config.toml
attn_scale = 0.166
init_std_o = 0.0
train_tokens = 860600000
dataset = "wikipedia_en"
Each number is 200 + 20 x the weight over its row's rms, rounded and kept within 0 to 999. Layers, rows and columns count from 0. The size before them is the row's rms in percent of the matrix's.

# up: layer 4 MLP up, 832x320, rms 0.0438, rows 271-285, columns 160-319
# down: layer 4 MLP down (transposed), 832x320, rms 0.0309, rows 271-284, columns 160-319
# gate: layer 4 MLP gate, 832x320, rms 0.0464, rows 272-285, columns 160-319
up271,083,207,217,148,206,236,230,193,183,216,205,233,202,232,205,198,183,189,180,190,181,192,193,181,194,195,197,191,240,190,157,211,198,196,203,162,215,216,209,208,208,235,234,176,182,165,207,192,240,156,195,221,218,196,200,197,187,213,214,199,198,210,206,216,219,234,198,209,198,212,217,176,196,197,208,188,196,192,220,210,200,225,150,206,195,192,219,187,239,172,200,186,196,226,177,246,223,180,218,187,211,171,198,202,187,213,213,212,163,192,207,198,175,203,259,216,186,202,201,187,189,200,208,216,252,223,197,223,194,217,217,201,180,184,192,189,197,186,222,226,237,153,176,209,202,233,171,213,240,213,193,241,221,192,159,201,201,193,218,216,232
down271,089,194,182,222,153,146,189,201,211,205,198,161,187,203,210,229,206,217,177,188,214,233,193,190,212,219,184,156,206,185,210,177,215,221,191,212,207,172,195,204,207,210,209,192,219,202,187,177,171,168,158,193,204,216,222,216,211,197,187,199,204,165,185,249,170,197,229,211,206,180,220,175,188,215,221,195,239,204,197,186,188,220,195,206,217,204,195,208,157,203,195,219,198,184,203,198,217,226,191,219,222,215,198,172,201,174,203,190,195,203,213,201,231,240,232,176,235,206,219,222,186,205,190,179,174,186,176,203,175,209,140,210,245,202,179,215,218,206,209,175,184,180,209,215,194,195,203,189,164,192,250,219,164,194,183,203,167,194,182,194,208
gate272,101,194,228,199,212,224,201,205,212,231,228,212,158,213,228,229,217,179,183,217,201,185,174,197,212,191,204,166,193,204,235,205,204,174,208,221,203,200,204,204,185,190,191,191,209,203,210,221,220,196,177,209,210,194,220,214,172,190,204,188,178,192,184,219,236,246,231,184,180,198,202,214,213,184,209,185,241,187,175,174,214,188,187,228,232,196,212,218,176,192,193,176,197,189,203,179,206,249,206,191,166,231,196,178,199,220,208,170,208,202,194,190,214,220,183,205,188,210,177,207,195,195,190,184,188,210,193,208,204,214,190,194,201,178,189,206,192,189,201,174,217,204,157,195,213,187,191,152,189,166,191,212,226,220,220,196,238,187,212,182,206
up272,101,192,226,192,206,199,226,190,220,214,211,210,214,192,211,193,188,217,225,188,149,167,199,217,182,208,177,221,186,216,186,179,199,253,191,197,188,170,196,208,195,166,235,205,181,201,182,208,211,233,183,208,233,189,204,193,206,185,195,183,196,196,184,199,245,184,189,207,207,190,188,190,200,207,197,219,190,166,213,196,154,195,197,196,208,195,186,191,176,200,168,208,193,205,167,174,213,207,233,193,250,213,197,169,219,201,206,204,221,201,205,177,199,217,213,204,202,211,168,197,199,200,147,189,197,174,169,175,182,234,195,241,198,194,253,231,174,190,191,199,212,244,204,192,183,192,201,180,207,203,219,212,192,214,196,183,179,168,209,183,232
down272,093,205,225,187,190,161,194,231,199,204,227,184,164,206,181,190,157,205,226,215,220,210,211,218,199,208,212,227,173,226,213,195,173,193,147,183,222,192,211,217,205,216,192,200,219,191,204,221,203,184,162,257,209,179,190,222,179,231,168,209,206,180,221,187,173,200,206,178,183,177,204,167,193,213,215,204,159,175,206,191,202,208,235,197,182,218,237,183,228,219,227,209,194,217,218,192,190,161,183,215,179,215,184,195,169,175,165,213,191,210,209,216,184,200,200,170,213,203,170,187,202,203,236,192,195,222,197,190,201,194,198,187,208,183,197,217,204,181,184,196,211,142,218,233,163,207,190,192,200,198,222,209,172,226,178,193,165,163,184,206,201
gate273,111,184,197,217,190,221,183,199,174,194,177,235,217,202,193,188,187,207,200,241,222,209,204,177,193,203,230,226,196,229,210,175,235,197,184,203,205,203,231,218,191,219,193,202,212,223,204,216,210,194,204,183,233,201,212,225,206,146,157,205,209,184,182,211,231,251,236,222,232,173,197,199,191,181,253,163,205,247,171,181,203,195,191,227,196,192,191,187,179,210,202,203,214,196,171,224,232,191,164,201,180,209,176,174,191,267,236,176,195,215,219,199,192,198,202,181,197,193,184,189,225,191,206,198,215,200,185,215,200,174,169,167,157,216,173,183,238,219,209,178,188,181,201,182,205,175,172,191,160,221,223,173,195,217,168,141,221,159,207,176,249
up273,112,196,184,233,160,202,235,195,189,200,189,188,222,188,232,216,199,211,191,194,190,241,179,148,184,191,201,214,193,168,186,214,200,205,201,194,211,208,208,197,159,211,204,166,200,202,183,193,205,210,207,182,179,192,216,204,182,168,214,234,184,196,199,211,179,210,152,166,188,185,181,243,175,225,210,197,214,154,174,203,214,208,201,202,196,224,232,193,180,216,197,190,183,208,230,196,204,197,197,210,220,146,208,207,206,200,179,214,214,214,186,215,189,218,208,204,185,173,153,218,205,229,211,172,182,200,226,199,252,211,215,171,240,182,178,195,243,191,189,191,206,182,182,184,216,175,159,196,219,202,202,204,196,152,168,233,234,213,224,183,187
down273,113,179,201,229,207,167,159,215,200,194,200,173,193,190,198,189,194,196,215,203,215,186,179,177,169,204,171,179,201,211,225,225,217,200,174,181,203,203,193,159,166,217,179,205,205,218,179,215,200,172,195,230,191,215,229,178,190,199,189,197,169,199,221,216,218,193,173,193,229,200,169,205,224,225,218,200,187,205,169,190,211,189,174,196,195,206,201,241,201,244,200,178,225,185,236,183,180,220,216,186,193,190,196,191,207,206,209,169,204,184,168,156,236,216,171,189,253,190,194,205,199,164,183,161,210,209,195,144,189,189,182,217,197,209,176,194,229,220,183,176,165,151,226,227,211,174,191,213,164,228,192,178,190,202,159,215,204,171,195,207,213
gate274,110,164,214,186,176,191,186,192,195,215,199,189,183,171,203,187,170,189,235,226,202,220,199,178,225,224,155,210,194,220,225,201,188,170,166,183,189,173,187,204,191,204,165,187,217,209,207,215,216,209,186,194,217,182,219,223,185,192,195,198,204,189,199,227,202,197,205,194,206,206,186,182,199,225,242,238,225,199,244,183,184,236,230,222,195,177,200,181,228,214,197,204,188,199,204,193,201,195,175,211,136,196,209,174,174,195,203,234,184,220,191,238,211,213,209,227,195,215,191,218,218,192,212,201,263,189,173,229,176,215,203,220,181,198,220,181,212,197,203,203,233,235,223,202,203,211,219,204,217,200,191,217,191,196,230,193,178,189,227,205,220
up274,111,176,211,203,175,209,220,223,205,209,195,191,198,219,224,204,190,211,206,152,227,195,220,178,163,164,171,204,199,232,208,176,195,205,212,217,201,201,195,225,209,218,206,202,203,190,224,169,187,220,199,204,163,212,181,177,209,217,215,192,203,238,199,216,189,174,194,220,218,197,207,182,196,209,174,181,246,189,206,174,210,199,198,220,201,256,193,195,198,157,188,166,238,191,187,165,200,218,152,210,193,224,170,223,206,194,167,177,197,198,189,163,195,210,176,233,190,191,165,200,204,237,221,170,195,244,196,185,238,208,209,209,225,153,161,209,187,192,177,203,215,191,204,208,188,209,219,175,199,166,215,202,218,182,196,191,216,203,200,219,163
down274,099,183,201,203,186,210,158,216,194,203,214,224,221,202,176,199,196,210,160,178,207,194,246,227,232,197,225,228,210,210,184,193,183,211,169,220,208,213,190,225,227,198,186,198,214,178,202,198,209,260,232,212,178,172,233,189,216,202,169,165,230,237,157,210,193,184,219,209,210,179,227,225,177,196,176,188,214,206,201,174,209,188,207,181,210,220,213,162,198,201,235,195,198,190,190,221,172,191,195,200,174,206,209,217,223,162,226,205,207,187,219,194,177,213,205,184,176,216,204,205,216,196,179,150,215,202,197,218,174,188,201,177,211,230,204,199,210,178,221,175,200,174,177,219,186,189,184,181,206,197,207,210,207,232,186,209,189,251,180,192,224
gate275,094,190,200,178,201,199,176,203,236,227,179,209,179,199,183,180,152,230,210,168,195,172,204,209,219,233,191,208,211,199,205,207,218,217,194,174,222,197,194,193,189,167,195,182,198,177,222,200,195,221,194,205,212,209,172,200,200,211,181,216,209,197,210,161,197,215,216,195,226,236,188,211,211,215,224,190,208,218,187,197,220,196,198,195,183,196,197,136,199,183,235,247,184,235,174,233,190,212,179,180,178,220,185,206,211,166,181,218,195,246,191,201,227,216,214,235,227,219,180,159,190,194,200,179,245,198,219,193,205,192,133,214,153,180,183,186,184,238,190,199,202,196,198,208,210,207,207,226,214,203,207,209,207,208,230,183,181,178,191,197,179
up275,089,203,187,200,204,179,234,205,226,188,183,234,202,200,209,203,192,220,210,210,228,186,214,218,207,208,195,222,197,192,159,235,177,184,164,221,176,202,232,190,205,179,218,189,190,191,181,171,231,177,213,179,217,183,192,207,256,174,197,198,187,211,183,223,200,196,193,190,214,201,234,229,215,207,249,188,194,188,205,195,230,229,186,193,197,185,222,203,160,192,183,214,195,180,197,198,222,217,217,186,202,185,174,181,174,204,237,218,198,170,204,207,195,245,182,188,225,201,217,177,199,189,215,193,218,215,240,172,180,200,188,219,173,191,225,216,204,194,240,220,191,177,217,167,186,206,164,176,194,237,221,193,206,206,232,197,220,183,151,213,156
down275,091,180,214,212,238,183,177,217,188,229,197,169,188,196,169,209,182,236,189,206,153,175,197,180,201,174,206,207,192,216,203,219,211,206,203,197,208,201,206,192,244,194,184,220,209,197,183,217,160,178,178,202,187,185,194,198,136,210,224,228,196,200,205,193,199,180,216,239,173,216,184,203,199,202,176,173,168,233,198,176,183,210,144,195,221,196,203,196,220,209,198,217,189,232,174,236,163,206,200,189,209,202,195,217,227,189,171,218,153,165,178,176,204,179,192,234,206,196,204,185,200,176,195,198,214,218,193,241,188,203,214,228,198,211,231,176,169,195,181,177,172,216,186,235,198,196,198,215,200,159,167,183,197,233,180,177,191,210,163,216,237
gate276,092,239,217,167,193,227,176,155,178,219,199,186,211,230,239,226,188,198,184,172,201,191,229,223,166,197,211,235,237,208,191,220,194,192,157,222,192,225,192,187,207,182,221,223,225,180,206,208,210,161,221,211,236,199,208,200,219,187,213,182,177,175,193,187,189,172,196,214,197,167,191,180,174,192,176,185,177,207,203,152,184,203,226,207,196,175,207,196,190,209,178,236,180,229,182,174,192,173,217,183,188,198,185,218,171,241,185,195,172,179,213,179,203,227,200,219,191,212,199,230,216,202,212,200,192,180,207,179,186,215,179,184,218,172,229,203,226,205,213,196,172,208,203,189,201,183,196,175,172,219,246,199,230,185,193,196,199,188,175,183,230
up276,092,215,172,224,221,211,158,233,188,184,191,163,183,239,181,207,227,224,192,178,163,201,184,209,178,194,186,222,199,179,203,237,215,208,188,208,164,248,171,200,220,228,198,200,206,217,198,215,238,208,208,204,207,212,197,195,225,204,186,205,223,167,230,211,211,191,159,190,188,217,210,167,205,191,207,219,207,209,243,186,208,228,202,207,207,197,207,215,167,187,226,197,185,234,196,183,191,201,185,197,164,175,209,213,201,160,207,201,231,207,220,170,199,212,182,200,226,196,181,185,193,206,192,200,204,208,209,216,241,227,163,192,188,208,238,198,178,180,193,197,211,235,238,227,184,178,210,188,213,211,183,215,198,208,188,205,204,209,183,170,216
down276,094,209,172,212,202,158,224,185,193,221,221,219,195,209,170,201,175,180,205,233,210,164,202,187,195,196,199,185,189,201,200,180,184,230,215,162,222,205,207,189,169,200,228,211,212,188,191,210,214,204,213,185,187,206,194,218,198,220,217,225,183,211,196,198,184,201,179,218,209,225,225,201,166,208,237,210,217,172,181,192,204,147,191,225,194,251,186,191,204,243,207,154,193,190,166,218,191,224,208,203,182,218,220,205,207,195,209,211,228,228,141,173,210,175,223,191,191,233,236,173,239,178,192,207,199,216,223,205,191,197,208,210,227,204,189,178,220,258,180,229,215,164,185,214,188,209,203,196,201,201,183,239,180,198,209,229,218,190,194,219,152
gate277,104,195,204,228,216,224,178,153,214,212,220,228,190,199,165,241,213,164,199,192,179,200,186,164,206,178,171,200,236,165,222,175,215,199,197,169,223,202,194,210,242,192,202,198,199,192,196,210,222,219,219,222,209,193,188,224,198,192,200,196,197,186,189,177,181,195,214,192,194,159,209,209,185,181,190,212,203,222,181,199,205,196,224,199,199,187,193,212,159,202,191,173,213,198,167,177,198,196,177,219,178,167,171,209,189,201,221,230,195,195,195,203,198,193,157,221,229,174,176,222,235,218,246,185,205,227,183,175,182,187,218,179,205,203,179,231,223,185,213,209,188,175,184,171,190,197,195,213,201,225,256,219,218,191,231,213,235,201,205,195,186
up277,106,202,165,205,220,185,178,220,188,206,201,247,185,205,211,212,240,193,160,225,244,177,185,177,187,200,176,190,187,198,239,224,197,218,197,203,211,188,216,197,202,220,191,211,194,191,183,218,211,211,187,190,184,175,190,205,235,235,201,230,199,228,165,206,179,179,173,196,230,197,174,238,204,181,201,188,186,196,175,182,211,200,182,234,201,205,211,229,191,163,204,208,182,193,227,205,172,197,207,186,181,210,187,197,206,179,170,189,212,180,203,215,235,190,207,193,145,218,215,178,178,206,193,231,198,231,205,199,182,212,198,187,203,231,181,209,158,208,193,178,204,199,194,151,196,216,188,198,182,222,191,197,168,206,198,186,249,241,202,203,223
down277,109,188,201,220,204,223,200,219,195,232,207,203,183,205,176,186,183,200,195,182,172,225,194,187,249,181,202,224,191,203,154,190,200,194,200,156,162,208,223,180,215,157,179,166,175,200,214,145,227,250,216,172,170,183,181,211,166,181,231,199,188,207,196,167,209,160,220,220,189,213,211,239,191,206,208,208,172,210,174,188,208,178,187,178,198,184,229,206,200,173,192,185,165,211,184,196,184,209,203,207,212,202,214,207,206,188,184,206,171,187,182,186,196,208,159,204,194,198,169,200,178,209,196,255,194,195,204,201,209,152,247,224,222,209,193,194,215,190,203,201,203,234,206,218,223,192,221,202,193,218,193,192,197,192,181,174,196,202,232,191,207
gate278,103,153,196,211,184,197,207,188,173,227,190,216,168,224,184,195,186,175,186,179,192,206,212,208,214,224,203,205,198,234,160,164,220,201,167,199,212,192,204,236,187,158,188,228,256,247,247,187,188,186,225,174,164,243,203,212,210,172,191,220,194,174,179,219,214,217,208,197,202,201,198,213,205,241,203,192,236,202,220,214,202,197,220,207,195,187,199,190,212,208,212,240,257,208,214,178,204,231,204,198,174,206,217,197,182,192,229,224,194,225,191,205,185,213,213,197,192,173,213,161,202,185,234,240,206,207,161,160,185,207,174,196,194,213,199,192,190,221,213,146,188,218,233,212,197,199,228,189,178,184,201,209,180,207,207,217,189,210,201,203,227
up278,100,186,254,182,234,231,190,204,185,189,233,206,205,175,203,181,231,198,183,237,214,168,191,185,207,204,237,209,190,207,209,219,201,209,214,175,214,198,196,202,186,192,202,219,220,186,227,256,219,204,196,234,206,210,203,191,202,215,168,205,188,249,197,191,216,175,213,186,178,218,198,186,188,220,192,218,223,179,224,185,180,205,169,192,196,203,161,231,165,198,173,192,219,191,234,194,181,220,227,184,200,244,194,164,168,171,228,219,158,210,178,235,188,170,183,209,185,196,204,224,170,190,195,218,219,221,194,195,161,211,234,220,206,206,217,162,187,205,223,182,201,181,207,178,195,179,187,208,184,212,183,159,237,212,199,206,194,196,229,197,193
down278,101,169,196,175,184,164,186,182,196,230,186,207,218,196,218,211,205,203,207,230,187,221,174,174,215,187,213,175,227,190,206,226,213,215,181,183,201,221,162,248,182,185,202,193,206,209,166,167,189,222,227,163,194,231,186,187,218,197,198,212,177,187,187,188,190,225,192,202,187,184,216,199,226,235,250,189,209,181,183,223,222,170,223,198,207,193,203,181,207,169,215,165,180,202,182,195,194,188,179,190,190,198,193,170,198,198,211,208,188,201,211,240,197,195,212,187,170,203,211,184,239,216,195,217,197,187,213,178,193,217,216,191,232,162,175,170,203,204,176,156,178,179,248,202,196,159,192,207,212,230,193,179,153,204,198,195,193,194,226,161,176
gate279,102,201,234,187,150,212,180,196,190,191,221,180,194,156,209,202,189,176,192,226,214,195,209,234,224,228,165,193,224,181,223,196,204,203,170,186,209,239,219,187,201,211,160,188,190,230,199,208,201,185,203,174,207,190,201,201,187,201,193,170,196,173,184,204,202,198,194,206,213,237,171,171,176,209,238,190,204,212,198,169,195,215,200,183,177,171,229,180,234,211,187,212,204,201,196,159,233,220,186,214,210,219,189,231,245,220,199,182,178,196,176,141,212,187,181,206,219,165,183,207,205,201,179,159,219,226,188,190,210,188,229,182,186,200,177,188,225,203,179,193,204,209,202,205,206,200,191,242,204,201,228,206,136,214,207,201,211,175,186,191,191
up279,101,179,205,220,192,196,196,204,228,196,186,188,206,171,199,219,210,182,195,208,217,212,177,179,240,249,222,213,212,183,194,212,179,198,201,236,195,208,196,198,207,203,176,188,219,210,175,149,173,196,162,167,181,214,245,207,197,200,202,211,226,189,196,235,194,183,193,186,209,201,196,199,233,212,203,215,270,219,217,198,202,193,180,206,193,233,206,191,196,196,200,217,196,166,187,201,193,194,195,220,224,225,210,193,216,220,209,203,188,173,196,196,188,207,199,200,183,189,173,211,207,172,190,199,203,175,157,195,198,212,225,201,222,189,214,225,188,170,197,185,179,221,187,185,176,211,218,207,229,200,180,195,169,222,207,195,200,183,206,219,172
down279,090,177,183,226,213,241,201,218,204,186,192,175,198,175,157,199,178,230,180,200,172,195,205,201,221,187,211,183,228,200,205,199,232,211,163,240,197,216,217,187,235,171,197,193,195,213,200,202,197,210,233,212,198,209,197,188,209,220,217,215,201,195,196,176,185,212,224,221,190,210,207,224,185,204,215,204,213,187,224,212,221,192,210,199,209,174,227,173,231,204,192,183,195,213,178,192,227,169,234,242,193,244,181,200,197,190,191,222,203,178,225,238,209,206,211,156,186,219,201,193,181,187,194,174,231,219,220,213,191,211,183,166,187,210,215,194,180,198,204,221,164,175,207,223,212,205,202,210,194,208,209,226,194,175,202,171,207,186,212,213,198
gate280,097,144,238,196,230,220,162,201,189,169,232,205,210,196,205,160,185,204,224,211,206,192,185,180,179,223,207,178,229,191,214,165,184,203,243,187,186,183,174,208,217,182,177,234,216,176,195,233,212,202,186,179,194,211,217,200,194,207,176,204,199,210,220,167,202,216,207,193,223,188,177,180,215,176,232,231,161,185,176,183,244,190,197,233,189,203,211,181,167,218,184,211,191,184,223,220,175,205,198,173,166,238,197,187,185,191,205,253,168,208,244,199,175,237,177,205,189,204,235,203,213,194,189,151,205,186,206,185,193,157,175,203,205,222,173,202,182,174,199,192,205,183,203,197,227,200,192,203,194,217,182,227,198,194,222,223,185,230,214,168,194
up280,097,230,202,181,201,212,182,213,215,191,201,212,200,202,188,181,185,171,167,178,177,225,208,188,196,199,178,178,201,212,211,205,165,179,225,207,225,162,207,183,217,203,181,210,202,190,188,231,227,198,188,167,185,214,168,196,186,209,204,201,185,208,197,191,172,138,222,175,212,231,191,188,206,199,188,193,203,186,198,191,225,199,178,197,161,174,183,215,190,227,207,218,200,162,216,205,187,181,209,177,198,230,210,200,183,186,209,233,172,204,184,177,211,215,182,199,223,184,171,208,198,206,251,200,187,163,168,210,175,183,186,205,161,207,212,228,188,209,187,182,189,206,213,228,195,215,176,216,203,223,209,207,196,197,260,212,187,174,203,172,199
down280,098,175,215,169,207,219,195,206,179,172,197,192,180,183,237,174,167,156,208,122,211,177,168,187,232,190,210,228,206,209,208,191,149,206,202,216,192,198,217,204,165,207,197,180,250,163,186,194,198,201,208,203,233,226,233,189,166,209,185,199,189,189,256,177,219,210,203,165,193,179,232,208,204,196,191,180,178,169,203,219,204,237,194,213,178,207,202,177,191,186,205,175,210,196,191,185,204,190,215,187,188,206,203,178,176,243,196,178,195,165,226,209,181,198,195,204,203,229,204,190,184,184,181,189,197,199,192,216,219,181,178,163,205,203,185,188,227,187,203,171,253,169,217,201,194,218,223,190,195,185,215,205,198,196,157,182,185,190,223,213,209
gate281,095,168,196,204,181,191,178,233,215,188,200,202,209,196,198,198,189,196,179,209,193,186,168,205,194,220,214,208,221,187,195,200,208,208,224,186,246,181,231,193,193,220,153,214,248,218,177,206,258,176,222,199,185,219,180,195,229,219,165,219,224,168,210,164,177,212,202,208,174,187,178,164,212,180,214,211,211,168,154,192,203,205,189,204,200,236,193,185,181,201,219,213,214,191,231,215,201,182,172,189,171,201,202,182,195,179,215,194,207,237,177,237,189,201,206,180,200,181,219,210,201,191,192,206,209,210,184,189,210,167,207,144,206,216,192,229,229,233,229,196,199,195,232,189,201,190,163,198,171,194,191,161,205,177,219,185,205,220,232,222,178
up281,094,192,202,188,194,204,195,212,195,205,216,212,189,221,216,199,181,218,169,178,200,174,190,197,177,211,213,187,212,223,192,221,176,185,173,232,224,207,199,209,188,185,225,211,227,224,186,180,188,239,221,189,208,208,207,197,211,176,219,191,154,205,204,217,189,205,197,217,149,206,202,209,193,238,188,236,219,217,190,219,191,204,176,193,194,223,193,187,198,188,181,209,234,233,184,223,198,182,219,193,226,200,218,199,230,215,237,194,198,235,188,222,190,230,219,183,188,224,229,220,255,198,178,239,229,186,253,205,199,179,208,176,203,204,175,192,191,257,194,205,200,195,200,224,219,251,195,218,189,220,196,168,182,191,230,176,223,197,207,188,174
down281,098,212,227,154,154,205,206,182,215,214,198,205,180,183,229,200,213,186,221,231,219,172,219,245,173,205,183,206,189,200,251,195,230,205,235,170,174,193,209,199,186,226,183,186,192,190,161,211,223,227,215,191,205,183,222,193,195,194,192,230,169,207,234,201,244,235,205,205,245,169,179,203,175,219,228,212,205,199,183,188,205,201,237,212,207,215,198,188,210,195,209,210,205,210,180,242,189,192,228,217,183,189,188,203,198,190,203,172,208,186,202,215,169,208,212,199,168,219,194,194,223,199,216,197,179,168,197,205,212,189,169,200,201,192,191,185,185,178,199,199,195,208,215,169,216,203,195,228,229,166,173,237,189,162,167,188,220,200,198,192,229
gate282,095,199,205,210,184,203,204,150,206,183,229,219,185,224,192,223,185,193,182,197,185,233,157,197,208,173,206,184,180,195,204,224,202,204,181,224,245,226,202,240,181,174,224,194,217,198,192,175,191,199,200,214,218,210,208,216,220,213,204,209,190,191,183,209,231,215,232,192,189,221,198,209,199,208,172,223,192,184,189,178,183,198,193,214,230,201,189,169,181,211,190,196,202,214,200,191,219,192,186,211,203,197,179,220,197,224,218,213,236,193,182,180,197,215,162,226,190,205,184,216,164,219,208,191,198,179,183,211,173,209,190,195,205,165,209,244,219,220,240,209,212,216,219,187,180,198,181,168,190,196,229,171,253,204,191,193,189,171,223,221,227
up282,093,184,193,222,206,201,175,201,176,206,227,198,207,206,193,223,263,194,195,205,192,178,190,204,197,175,192,233,198,214,200,202,191,193,184,160,229,223,204,179,206,178,175,186,221,208,214,186,186,198,219,202,229,196,196,204,208,216,213,211,199,169,218,174,193,201,235,200,218,253,214,195,163,221,161,208,193,188,195,219,192,189,238,161,187,198,223,187,212,210,173,200,218,217,187,212,208,226,197,214,189,183,177,170,199,212,227,215,164,182,185,201,215,214,223,212,195,190,206,158,204,208,144,196,200,191,173,193,203,222,231,185,185,204,143,233,213,198,224,222,255,195,184,194,200,169,157,190,213,221,206,223,206,150,203,201,244,197,209,200,216
down282,093,198,210,189,217,179,215,185,221,212,189,188,189,200,176,158,178,226,205,225,235,205,219,176,182,212,203,196,210,208,224,200,225,183,162,218,203,204,191,211,213,215,186,234,184,200,199,211,189,245,182,200,209,204,218,192,229,172,216,199,163,215,225,175,194,156,189,191,186,166,174,165,220,218,214,198,195,190,197,189,198,211,206,224,185,241,190,193,199,213,232,212,182,191,225,189,185,181,178,224,210,227,181,204,235,158,191,182,213,187,222,195,206,196,212,229,217,196,204,192,200,211,225,220,226,214,209,200,179,221,186,176,180,200,211,196,231,187,203,165,168,232,194,208,219,210,216,244,215,195,185,195,253,221,188,194,160,249,221,170,187
gate283,106,197,214,187,207,197,225,194,182,199,224,200,176,187,228,200,229,204,214,212,217,169,220,197,200,201,175,227,206,218,222,213,200,183,198,215,202,197,191,209,241,198,225,223,257,192,200,172,202,259,214,181,237,227,195,211,204,177,173,183,201,207,205,174,209,231,224,212,206,195,195,193,175,203,237,163,249,230,187,165,231,202,222,215,207,171,197,208,215,189,212,198,208,181,197,183,193,233,199,212,186,178,207,216,216,208,200,233,179,249,189,212,242,220,185,214,230,205,164,199,265,218,212,211,181,178,253,187,200,187,204,184,202,157,226,207,199,217,231,203,194,221,218,212,227,199,166,168,185,203,189,219,196,220,191,195,201,184,230,200,155
up283,110,226,235,211,266,212,202,184,230,192,188,195,195,200,208,199,233,166,229,208,181,177,205,219,188,143,213,225,211,198,211,210,181,201,180,178,156,203,194,187,228,189,208,191,196,197,206,176,173,230,218,210,190,224,220,243,192,156,224,175,209,207,223,214,200,210,192,195,210,172,221,223,168,237,195,188,181,203,177,210,186,184,211,194,193,136,203,194,187,214,177,188,223,178,196,177,208,217,213,191,205,214,173,198,201,237,186,205,182,190,222,183,191,213,205,197,239,200,173,237,207,184,212,213,227,220,216,140,191,204,213,180,217,200,211,204,207,184,184,211,183,219,172,255,196,237,197,184,166,187,225,199,173,235,205,182,212,193,192,203,200
down283,120,220,214,190,175,210,215,198,173,180,206,213,257,185,197,232,231,206,191,202,176,191,206,183,198,229,196,168,213,211,192,217,175,182,182,212,241,212,182,214,163,169,229,210,206,191,241,208,193,183,204,249,203,200,224,211,234,237,213,211,212,191,191,205,212,210,210,166,218,186,263,205,204,225,169,171,212,213,214,191,207,208,192,154,191,192,196,211,219,225,198,179,224,202,195,192,208,195,178,192,208,191,187,198,184,208,204,177,212,236,195,202,207,206,227,213,173,170,220,209,198,217,217,180,182,191,236,198,180,178,195,167,200,180,201,200,198,188,188,190,223,179,202,203,212,222,196,202,163,209,239,175,216,220,175,227,221,228,218,224,212
gate284,088,220,190,197,186,187,196,231,169,206,193,210,213,218,220,145,178,201,193,208,208,219,175,167,212,204,233,204,235,221,213,207,192,177,184,188,181,206,213,226,181,164,217,211,197,188,219,196,203,203,210,199,211,238,211,216,150,207,195,188,209,196,188,192,219,183,188,216,216,229,192,186,190,219,194,190,241,208,193,206,222,216,209,184,187,188,215,209,212,208,201,190,211,225,150,168,207,213,182,214,193,228,192,178,170,210,199,189,217,217,202,229,201,190,188,222,219,232,227,230,212,189,181,229,217,165,153,182,171,217,173,195,214,180,216,200,178,175,231,171,171,198,190,213,232,201,193,219,219,205,206,208,190,198,174,216,204,167,198,155,212
up284,091,215,207,190,220,202,210,172,220,217,190,209,192,186,182,246,214,196,195,241,171,189,206,197,181,201,209,188,200,181,182,195,221,224,200,200,207,192,245,240,212,186,206,201,195,199,186,199,205,199,201,213,173,182,176,182,210,179,170,208,169,198,220,199,210,227,195,165,215,158,194,233,201,198,191,196,167,200,220,170,171,212,177,207,216,178,153,171,187,173,214,213,186,212,215,198,239,206,214,177,202,179,231,188,250,204,192,205,195,199,189,200,173,198,199,138,184,190,208,188,161,219,169,199,160,244,222,197,245,197,241,198,211,218,173,187,175,228,194,208,202,179,199,215,155,206,178,180,178,212,187,214,209,211,208,183,230,200,199,236,219
down284,083,217,190,225,176,219,191,235,222,202,235,211,230,217,218,177,214,204,188,163,193,186,184,214,235,221,178,186,221,203,211,199,202,202,189,214,230,207,207,218,198,181,167,225,222,185,195,199,182,195,207,209,214,233,210,213,180,214,209,198,184,160,198,233,216,186,203,211,206,208,196,196,217,211,213,208,186,221,215,207,232,210,218,246,195,211,222,192,198,238,192,199,174,199,171,181,221,207,158,196,185,194,203,188,187,200,176,220,217,220,237,201,215,193,190,197,213,235,177,216,200,197,216,181,209,207,164,190,211,213,178,173,202,182,229,237,192,198,247,209,202,183,213,219,178,144,204,221,225,226,193,238,231,216,170,197,213,210,194,214,219
gate285,098,204,180,196,224,202,180,206,177,188,193,182,155,206,222,226,217,213,196,223,177,177,206,206,232,191,181,224,202,204,224,198,251,165,189,213,218,202,201,203,218,227,169,221,197,203,176,225,196,191,196,209,245,193,187,204,170,207,189,229,207,190,155,219,184,234,202,193,193,166,196,184,199,199,207,202,180,201,190,214,208,208,191,186,205,183,189,213,197,213,209,211,201,197,190,177,206,204,210,214,152,236,186,169,210,230,203,221,232,213,206,195,189,167,205,190,211,196,176,202,213,171,223,171,229,217,235,223,191,172,226,199,181,201,200,190,228,197,233,200,186,187,229,155,232,192,169,183,173,237,241,200,192,272,171,196,198,183,226,190,197
up285,093,218,178,170,200,186,175,155,209,211,205,178,204,235,164,204,191,200,183,198,187,169,168,213,229,200,210,234,186,201,194,201,207,230,183,195,192,190,190,203,196,209,200,179,217,182,197,232,209,214,217,198,235,181,219,214,211,198,206,203,198,200,216,226,186,214,183,211,141,172,210,174,176,181,199,174,195,209,212,194,193,195,208,254,220,202,189,200,174,211,185,243,191,195,208,212,170,218,190,210,199,216,173,190,206,209,210,184,216,197,164,166,161,205,194,187,169,198,179,163,232,193,207,189,198,188,219,206,198,204,190,216,172,227,172,166,242,220,209,178,172,195,208,160,197,198,236,238,209,226,218,225,178,211,194,213,225,195,189,193,174